python train.py --n_layer=15 --d_model=160 --n_head=5 --n_kv_head=5 --head_dim=32 --d_mlp=448 --vocab_size=8192 --activation="swiglu" --norm="rmsnorm" --norm_place="pre" --norm_eps=1e-06 --positions="rope" --rope_base=3200.0 --rope_fraction=1.0 --qk_norm=false --attn_scale=0.177 --bias="none" --tie_embeddings=false --parallel_block=false --init="normal" --init_std_qkv=0.0326 --init_std_o=0.0 --init_std_up=0.0326 --init_std_down=0.0 --optimizer="adamw" --lr=0.00178 --lr_mult_up=0.675 --beta1=0.9 --beta2=0.99 --lr_head=0.00343 --warmup_steps=235 --schedule="wsd" --decay_fraction=1.0 --decay_shape="linear" --final_lr_fraction=0.0 --batch_tokens=[16384, 32768, 65536] --seq_len=1024 --doc_mask=true --train_tokens=168300000 --steps=4832 --dataset="wikipedia_en"
Each number is 50 + 12 x the weight over its row's rms, rounded and kept within 0 to 99. Layers, rows and columns count from 0. The size before them is the row's rms in percent of the matrix's.

# up: layer 7 MLP up, 448x160, rms 0.0472, rows 156-162, columns 0-159
# down: layer 7 MLP down (transposed), 448x160, rms 0.0659, rows 156-162, columns 0-159
# gate: layer 7 MLP gate, 448x160, rms 0.0492, rows 157-162, columns 0-159
up156 088:28 48 65 41 43 62 50 45 50 39 49 25 57 55 45 50 67 53 38 70 45 45 52 60 50 35 68 56 24 52 29 52 53 50 41 58 18 43 53 46 54 49 55 62 48 48 29 74 40 51 67 70 47 43 52 28 35 45 56 37 42 39 57 44 42 51 18 37 56 42 44 45 47 73 37 58 58 47 36 49 34 62 53 73 38 53 73 41 62 44 37 42 67 38 60 47 46 37 38 59 38 55 34 53 48 70 46 40 56 50 46 53 41 53 55 51 58 49 43 42 44 47 51 56 39 55 53 46 66 58 59 47 61 50 28 40 50 50 21 76 78 40 41 53 74 20 57 30 65 48 43 42 39 51 35 74 52 46 62 54
down156 089:26 35 49 52 52 55 46 51 49 50 34 61 67 51 57 37 63 51 26 54 46 47 53 56 42 17 60 49 34 44 47 48 75 41 45 38 28 42 56 54 52 58 54 73 43 59 49 62 22 54 54 49 41 30 56 37 51 57 65 40 40 51 49 64 41 35 24 19 35 37 51 36 63 77 43 65 55 50 40 66 47 60 56 62 54 49 66 39 50 48 46 39 56 50 47 58 30 45 45 38 45 56 52 44 39 76 50 36 46 54 67 51 51 44 60 72 60 54 53 62 34 66 50 47 61 52 46 41 64 60 69 52 40 59 27 39 43 45 42 58 35 57 46 48 53 18 46 30 57 43 40 43 57 62 33 74 46 53 78 56
gate157 101:39 51 40 68 27 52 55 42 41 38 39 48 55 53 43 36 54 53 39 40 51 68 30 74 52 21 36 33 58 58 58 53 76 32 59 61 32 51 49 43 45 59 57 73 33 58 55 59 60 39 60 48 49 57 58 44 52 64 53 46 36 41 53 39 52 47 50 42 56 35 55 43 54 65 34 45 42 74 50 35 47 46 53 64 84 55 56 49 43 50 45 63 51 41 32 28 51 67 64 53 64 39 73 53 50 65 53 31 68 55 57 41 47 68 45 48 46 56 64 60 58 45 60 49 52 43 60 43 49 52 36 74 48 45 33 47 50 36 48 48 83 65 26 45 66 38 80 49 43 62 47 26 53 52 70 74 45 52 61 57
up157 101:45 54 52 49 37 71 46 64 43 52 62 46 54 41 59 74 40 33 70 56 61 46 50 50 45 70 59 56 39 49 52 41 38 66 34 33 47 32 60 79 59 41 51 63 52 42 55 41 43 55 50 46 60 57 65 51 39 38 52 72 57 58 68 59 60 42 61 48 33 42 50 38 35 40 77 60 44 17 63 50 61 54 57 22 23 44 30 57 55 36 34 34 45 78 69 68 48 43 38 35 39 52 35 64 49 56 55 69 37 42 46 40 29 61 46 44 70 34 36 67 56 56 44 53 37 54 39 51 41 51 60 44 46 45 59 53 57 62 41 41 65 42 73 45 53 64 44 50 58 42 51 25 65 55 49 26 51 58 49 48
down157 099:34 39 81 38 50 33 47 56 40 57 52 35 48 60 40 44 48 48 42 37 44 36 52 57 57 60 41 48 50 60 21 67 50 53 56 62 44 63 74 57 43 44 71 64 58 54 45 63 52 32 40 58 44 46 56 52 60 57 38 44 37 58 40 57 48 59 42 23 33 46 66 42 50 63 40 42 61 59 44 42 46 50 50 37 50 35 55 40 39 42 39 32 55 40 33 30 52 46 40 55 31 49 46 55 51 42 51 69 53 53 31 47 38 60 89 75 70 56 34 29 35 49 60 60 42 42 59 42 45 53 45 67 53 59 48 50 44 61 60 29 55 54 65 50 47 21 65 69 43 71 40 49 79 40 66 51 65 23 44 54
gate158 108:29 40 34 59 62 43 59 48 52 53 42 52 47 54 29 41 48 49 53 34 75 83 47 46 40 76 44 47 58 58 57 39 47 63 76 57 58 35 62 49 55 44 47 37 59 53 56 46 49 50 44 63 56 36 27 59 52 50 68 70 49 68 65 41 48 54 58 45 56 46 73 45 49 44 44 59 50 42 54 53 47 29 42 31 47 58 58 42 32 27 48 52 59 42 33 42 62 44 56 57 81 44 60 64 46 67 50 49 66 56 70 39 37 38 47 42 52 57 37 35 74 38 64 53 34 54 50 54 52 52 41 28 51 42 28 58 57 47 51 18 67 42 33 65 67 36 48 67 41 29 44 43 67 53 22 47 48 45 60 60
up158 107:51 64 55 42 54 67 78 37 46 54 46 41 57 58 36 49 49 53 55 32 74 52 47 46 66 51 52 69 68 41 53 63 51 50 20 62 43 81 29 49 32 45 52 69 45 48 72 41 47 58 56 42 57 40 35 43 52 27 64 45 51 40 55 48 57 44 49 44 60 46 32 28 55 42 60 53 48 63 61 44 42 57 54 49 68 69 45 37 40 68 62 43 38 50 48 67 51 61 59 61 68 58 28 54 45 55 74 52 34 59 52 23 29 52 56 53 61 50 41 42 45 41 41 53 48 65 33 75 36 45 58 49 52 35 53 49 55 35 76 26 47 48 32 61 42 42 50 38 53 71 43 28 50 45 21 62 35 59 53 61
down158 107:58 39 57 46 75 59 75 40 64 42 35 67 59 54 52 63 31 58 50 42 43 59 35 45 48 48 66 58 71 34 47 62 43 43 19 53 41 50 49 50 45 40 64 44 42 44 63 39 56 44 47 32 64 49 57 55 51 35 60 56 60 43 62 55 54 47 68 53 52 49 44 08 56 57 50 57 54 44 60 48 40 62 69 18 64 59 61 36 47 34 39 54 66 56 50 42 55 60 52 47 54 71 50 48 22 50 45 44 20 33 49 44 66 62 52 42 64 76 37 51 56 46 42 68 53 69 38 39 39 67 35 37 56 45 43 44 61 44 63 52 31 54 37 40 49 31 28 39 38 63 54 45 48 32 39 68 39 63 49 57
gate159 090:46 46 36 36 50 56 77 84 56 48 47 49 50 53 51 62 72 55 51 50 79 42 45 48 34 53 56 55 67 68 41 45 35 60 40 37 61 42 31 58 36 40 51 68 67 42 54 44 57 64 52 60 70 28 49 54 52 43 54 56 39 63 29 32 57 34 73 35 51 55 54 50 61 41 47 55 54 39 41 55 33 51 74 61 43 43 60 46 44 34 54 39 68 63 41 45 55 57 52 72 53 37 17 60 42 66 43 51 46 52 27 49 39 34 57 53 59 42 28 50 40 43 54 49 71 57 50 29 35 61 10 72 43 50 56 47 35 56 67 53 55 43 39 41 44 54 59 50 36 52 57 42 60 60 52 45 38 36 43 54
up159 093:22 53 64 53 35 52 58 51 42 62 60 46 54 49 57 52 27 42 45 46 43 44 56 47 57 57 37 40 47 26 43 44 55 55 51 36 60 41 55 55 54 63 62 55 51 46 57 58 31 50 51 34 44 57 68 37 43 64 46 52 45 15 48 47 34 48 60 44 56 17 55 32 39 64 56 33 56 49 52 42 76 40 34 64 61 71 74 63 50 49 39 48 36 57 45 49 53 45 56 37 65 55 50 33 38 58 42 55 51 59 41 30 43 48 50 69 33 65 66 72 59 33 46 54 31 51 53 70 41 75 77 42 57 57 44 73 61 37 74 51 62 71 63 56 45 37 38 56 50 50 56 55 72 46 19 53 60 55 48 52
down159 089:45 43 60 38 34 61 70 33 42 40 41 70 74 55 60 39 44 37 31 50 42 50 74 52 47 61 46 57 65 43 32 73 48 39 47 47 31 55 44 56 46 58 54 49 53 47 58 39 53 66 50 43 50 42 49 61 30 33 48 55 21 37 46 49 44 55 35 33 74 42 58 47 50 54 47 53 56 48 53 78 68 54 49 53 65 51 72 49 63 45 15 51 42 66 51 45 31 65 55 55 52 44 33 61 37 53 51 58 32 51 45 64 29 71 65 50 60 40 51 48 41 51 66 51 50 37 34 32 43 65 41 47 43 64 78 47 72 71 53 61 51 27 64 53 44 61 53 75 62 62 49 46 66 58 48 46 56 72 62 54
gate160 091:42 18 43 55 70 65 52 48 13 50 50 69 50 27 33 58 46 44 53 60 34 62 35 48 64 23 40 49 57 51 43 56 69 56 58 52 52 71 40 63 57 56 36 52 37 42 57 63 37 54 52 57 60 46 43 48 46 62 30 46 51 50 57 48 48 55 64 61 34 64 46 46 42 66 59 72 56 60 54 65 51 50 48 38 65 45 56 69 44 49 43 48 45 42 44 38 75 65 61 55 58 78 74 68 53 56 53 52 55 32 35 33 43 36 40 35 55 63 37 40 56 45 69 43 46 45 54 50 73 57 42 38 53 52 71 66 46 41 43 54 74 38 49 69 48 56 38 59 73 50 44 78 46 43 49 53 48 40 26 51
up160 084:74 65 60 40 46 54 55 62 83 41 45 45 70 62 67 42 64 42 47 49 53 39 62 54 39 56 64 63 65 36 46 48 38 56 42 42 60 48 72 22 58 35 57 48 75 45 38 43 59 41 58 43 56 41 67 58 42 54 51 60 54 43 32 42 31 37 66 43 48 41 72 47 57 26 34 62 52 48 55 44 62 63 63 59 43 54 44 41 59 62 36 54 59 62 50 57 52 43 45 49 57 25 32 41 57 66 58 44 32 57 66 54 59 53 54 63 45 42 48 54 49 54 25 47 61 52 31 59 32 48 64 61 36 42 44 40 49 52 50 14 37 59 59 22 60 48 49 52 29 59 72 48 56 44 40 26 51 43 80 47
down160 092:63 52 66 57 73 66 47 56 27 46 39 66 72 49 36 33 55 24 53 41 39 51 61 49 57 19 33 29 69 45 40 30 39 73 66 40 55 71 36 51 55 40 49 43 30 33 43 54 35 61 45 55 40 45 33 43 49 44 26 50 54 58 50 41 16 47 53 54 39 58 52 48 39 56 43 79 50 52 53 66 70 59 66 52 46 58 55 63 55 60 55 47 54 45 52 53 49 60 45 73 25 72 40 35 41 48 45 54 55 27 42 44 45 57 39 32 44 52 52 40 49 43 53 39 46 64 72 44 77 54 57 45 52 66 52 51 53 66 67 40 62 46 40 52 51 67 48 49 47 61 51 61 34 44 53 30 54 48 40 61
gate161 094:31 43 44 60 62 39 45 72 32 54 44 46 61 47 38 28 49 51 65 42 44 51 43 51 58 40 38 56 48 35 47 60 54 49 49 33 55 64 65 39 76 61 37 42 65 57 53 46 66 41 67 59 37 30 70 51 76 38 37 37 48 51 49 44 48 43 66 47 28 61 60 48 39 59 52 54 48 64 69 65 41 66 28 56 34 50 43 56 55 50 47 56 58 40 41 33 51 58 63 44 41 47 34 78 63 60 83 52 25 33 46 44 52 47 47 76 46 58 49 43 54 51 52 46 60 37 42 56 52 43 32 42 43 55 67 81 44 41 44 55 52 46 73 55 54 67 41 69 69 65 23 51 52 57 43 32 60 51 72 51
up161 091:52 48 49 55 52 17 52 52 39 71 53 55 52 49 45 36 60 52 58 39 56 49 51 41 57 49 29 48 57 45 38 53 50 48 55 37 58 46 61 49 45 66 47 32 64 78 68 53 65 57 62 49 29 33 49 52 80 37 57 36 46 51 59 68 48 53 39 28 42 58 51 43 45 46 64 33 49 63 50 53 50 49 43 46 29 36 54 57 62 42 42 54 60 34 64 41 27 45 49 48 45 50 32 69 52 40 83 57 41 48 37 44 45 36 55 68 37 31 53 56 57 44 57 38 58 47 56 47 44 49 51 49 55 73 65 56 42 39 39 70 26 45 54 61 48 55 44 55 54 62 00 35 48 68 46 55 63 47 67 40
down161 101:50 56 63 42 34 42 48 26 48 69 55 53 50 55 54 55 39 69 41 50 53 61 50 47 48 71 56 48 51 46 49 43 63 37 57 36 50 15 69 70 30 59 63 36 57 56 61 37 68 68 56 63 20 61 27 47 48 53 55 44 53 51 50 49 61 79 43 60 61 53 30 58 61 46 51 51 51 49 30 46 41 28 60 43 61 29 45 56 45 47 44 48 61 44 62 36 41 46 63 43 58 45 56 47 39 50 52 48 58 42 54 34 41 40 47 82 40 35 58 52 55 53 63 78 58 59 61 44 39 63 66 40 41 72 50 31 51 54 68 63 42 57 42 53 50 32 42 45 34 60 19 36 37 63 62 61 55 39 67 74
gate162 100:68 34 51 31 53 43 42 49 32 47 46 58 68 43 40 40 47 64 45 59 40 68 36 55 65 42 49 48 49 36 35 72 52 56 62 39 56 33 64 51 63 49 48 61 63 34 24 37 50 48 48 43 51 54 55 63 60 68 55 65 29 45 67 47 74 15 42 33 46 63 36 37 60 67 35 54 58 57 47 38 66 33 66 32 45 41 47 48 39 37 45 40 45 44 40 38 45 34 39 38 54 59 69 65 40 50 48 42 38 30 54 42 43 43 64 43 51 62 51 21 51 35 48 46 42 58 55 39 62 43 46 43 58 32 66 35 62 25 55 52 75 39 53 45 41 37 51 46 52 42 60 52 09 52 52 68 45 53 61 40
up162 097:31 53 40 70 49 58 62 55 57 50 61 42 40 44 42 62 44 32 60 54 62 41 41 54 31 48 44 42 51 62 64 30 46 50 43 59 38 65 26 53 46 52 50 39 37 68 73 61 50 46 38 58 48 45 54 32 43 32 40 47 51 53 34 50 36 87 66 82 53 38 59 67 39 31 70 47 45 39 48 65 37 61 34 70 52 60 51 60 58 56 69 56 55 52 55 60 59 70 71 60 54 47 36 36 66 57 56 53 45 56 45 57 54 52 39 57 50 37 57 73 44 60 42 53 48 34 51 66 35 54 50 67 39 72 36 68 49 56 47 39 27 53 43 60 67 67 58 43 53 60 39 64 83 40 60 28 54 49 46 44
down162 094:36 60 44 74 60 41 63 64 56 46 42 47 50 59 61 63 45 38 49 47 58 42 47 49 40 58 57 41 64 57 54 29 47 39 42 58 38 50 38 38 44 00 46 44 54 65 50 59 56 51 63 58 71 44 49 43 42 35 35 53 65 43 51 38 34 69 56 70 52 53 42 42 23 27 51 55 44 41 75 55 49 57 42 61 41 53 60 51 45 46 41 51 56 67 37 44 38 72 60 57 71 50 49 53 58 60 38 35 54 59 46 57 48 66 51 70 53 41 47 62 41 73 43 49 68 38 37 48 54 37 56 59 09 49 54 48 47 64 46 40 48 56 30 45 71 52 57 46 58 56 75 49 57 17 50 37 61 55 45 59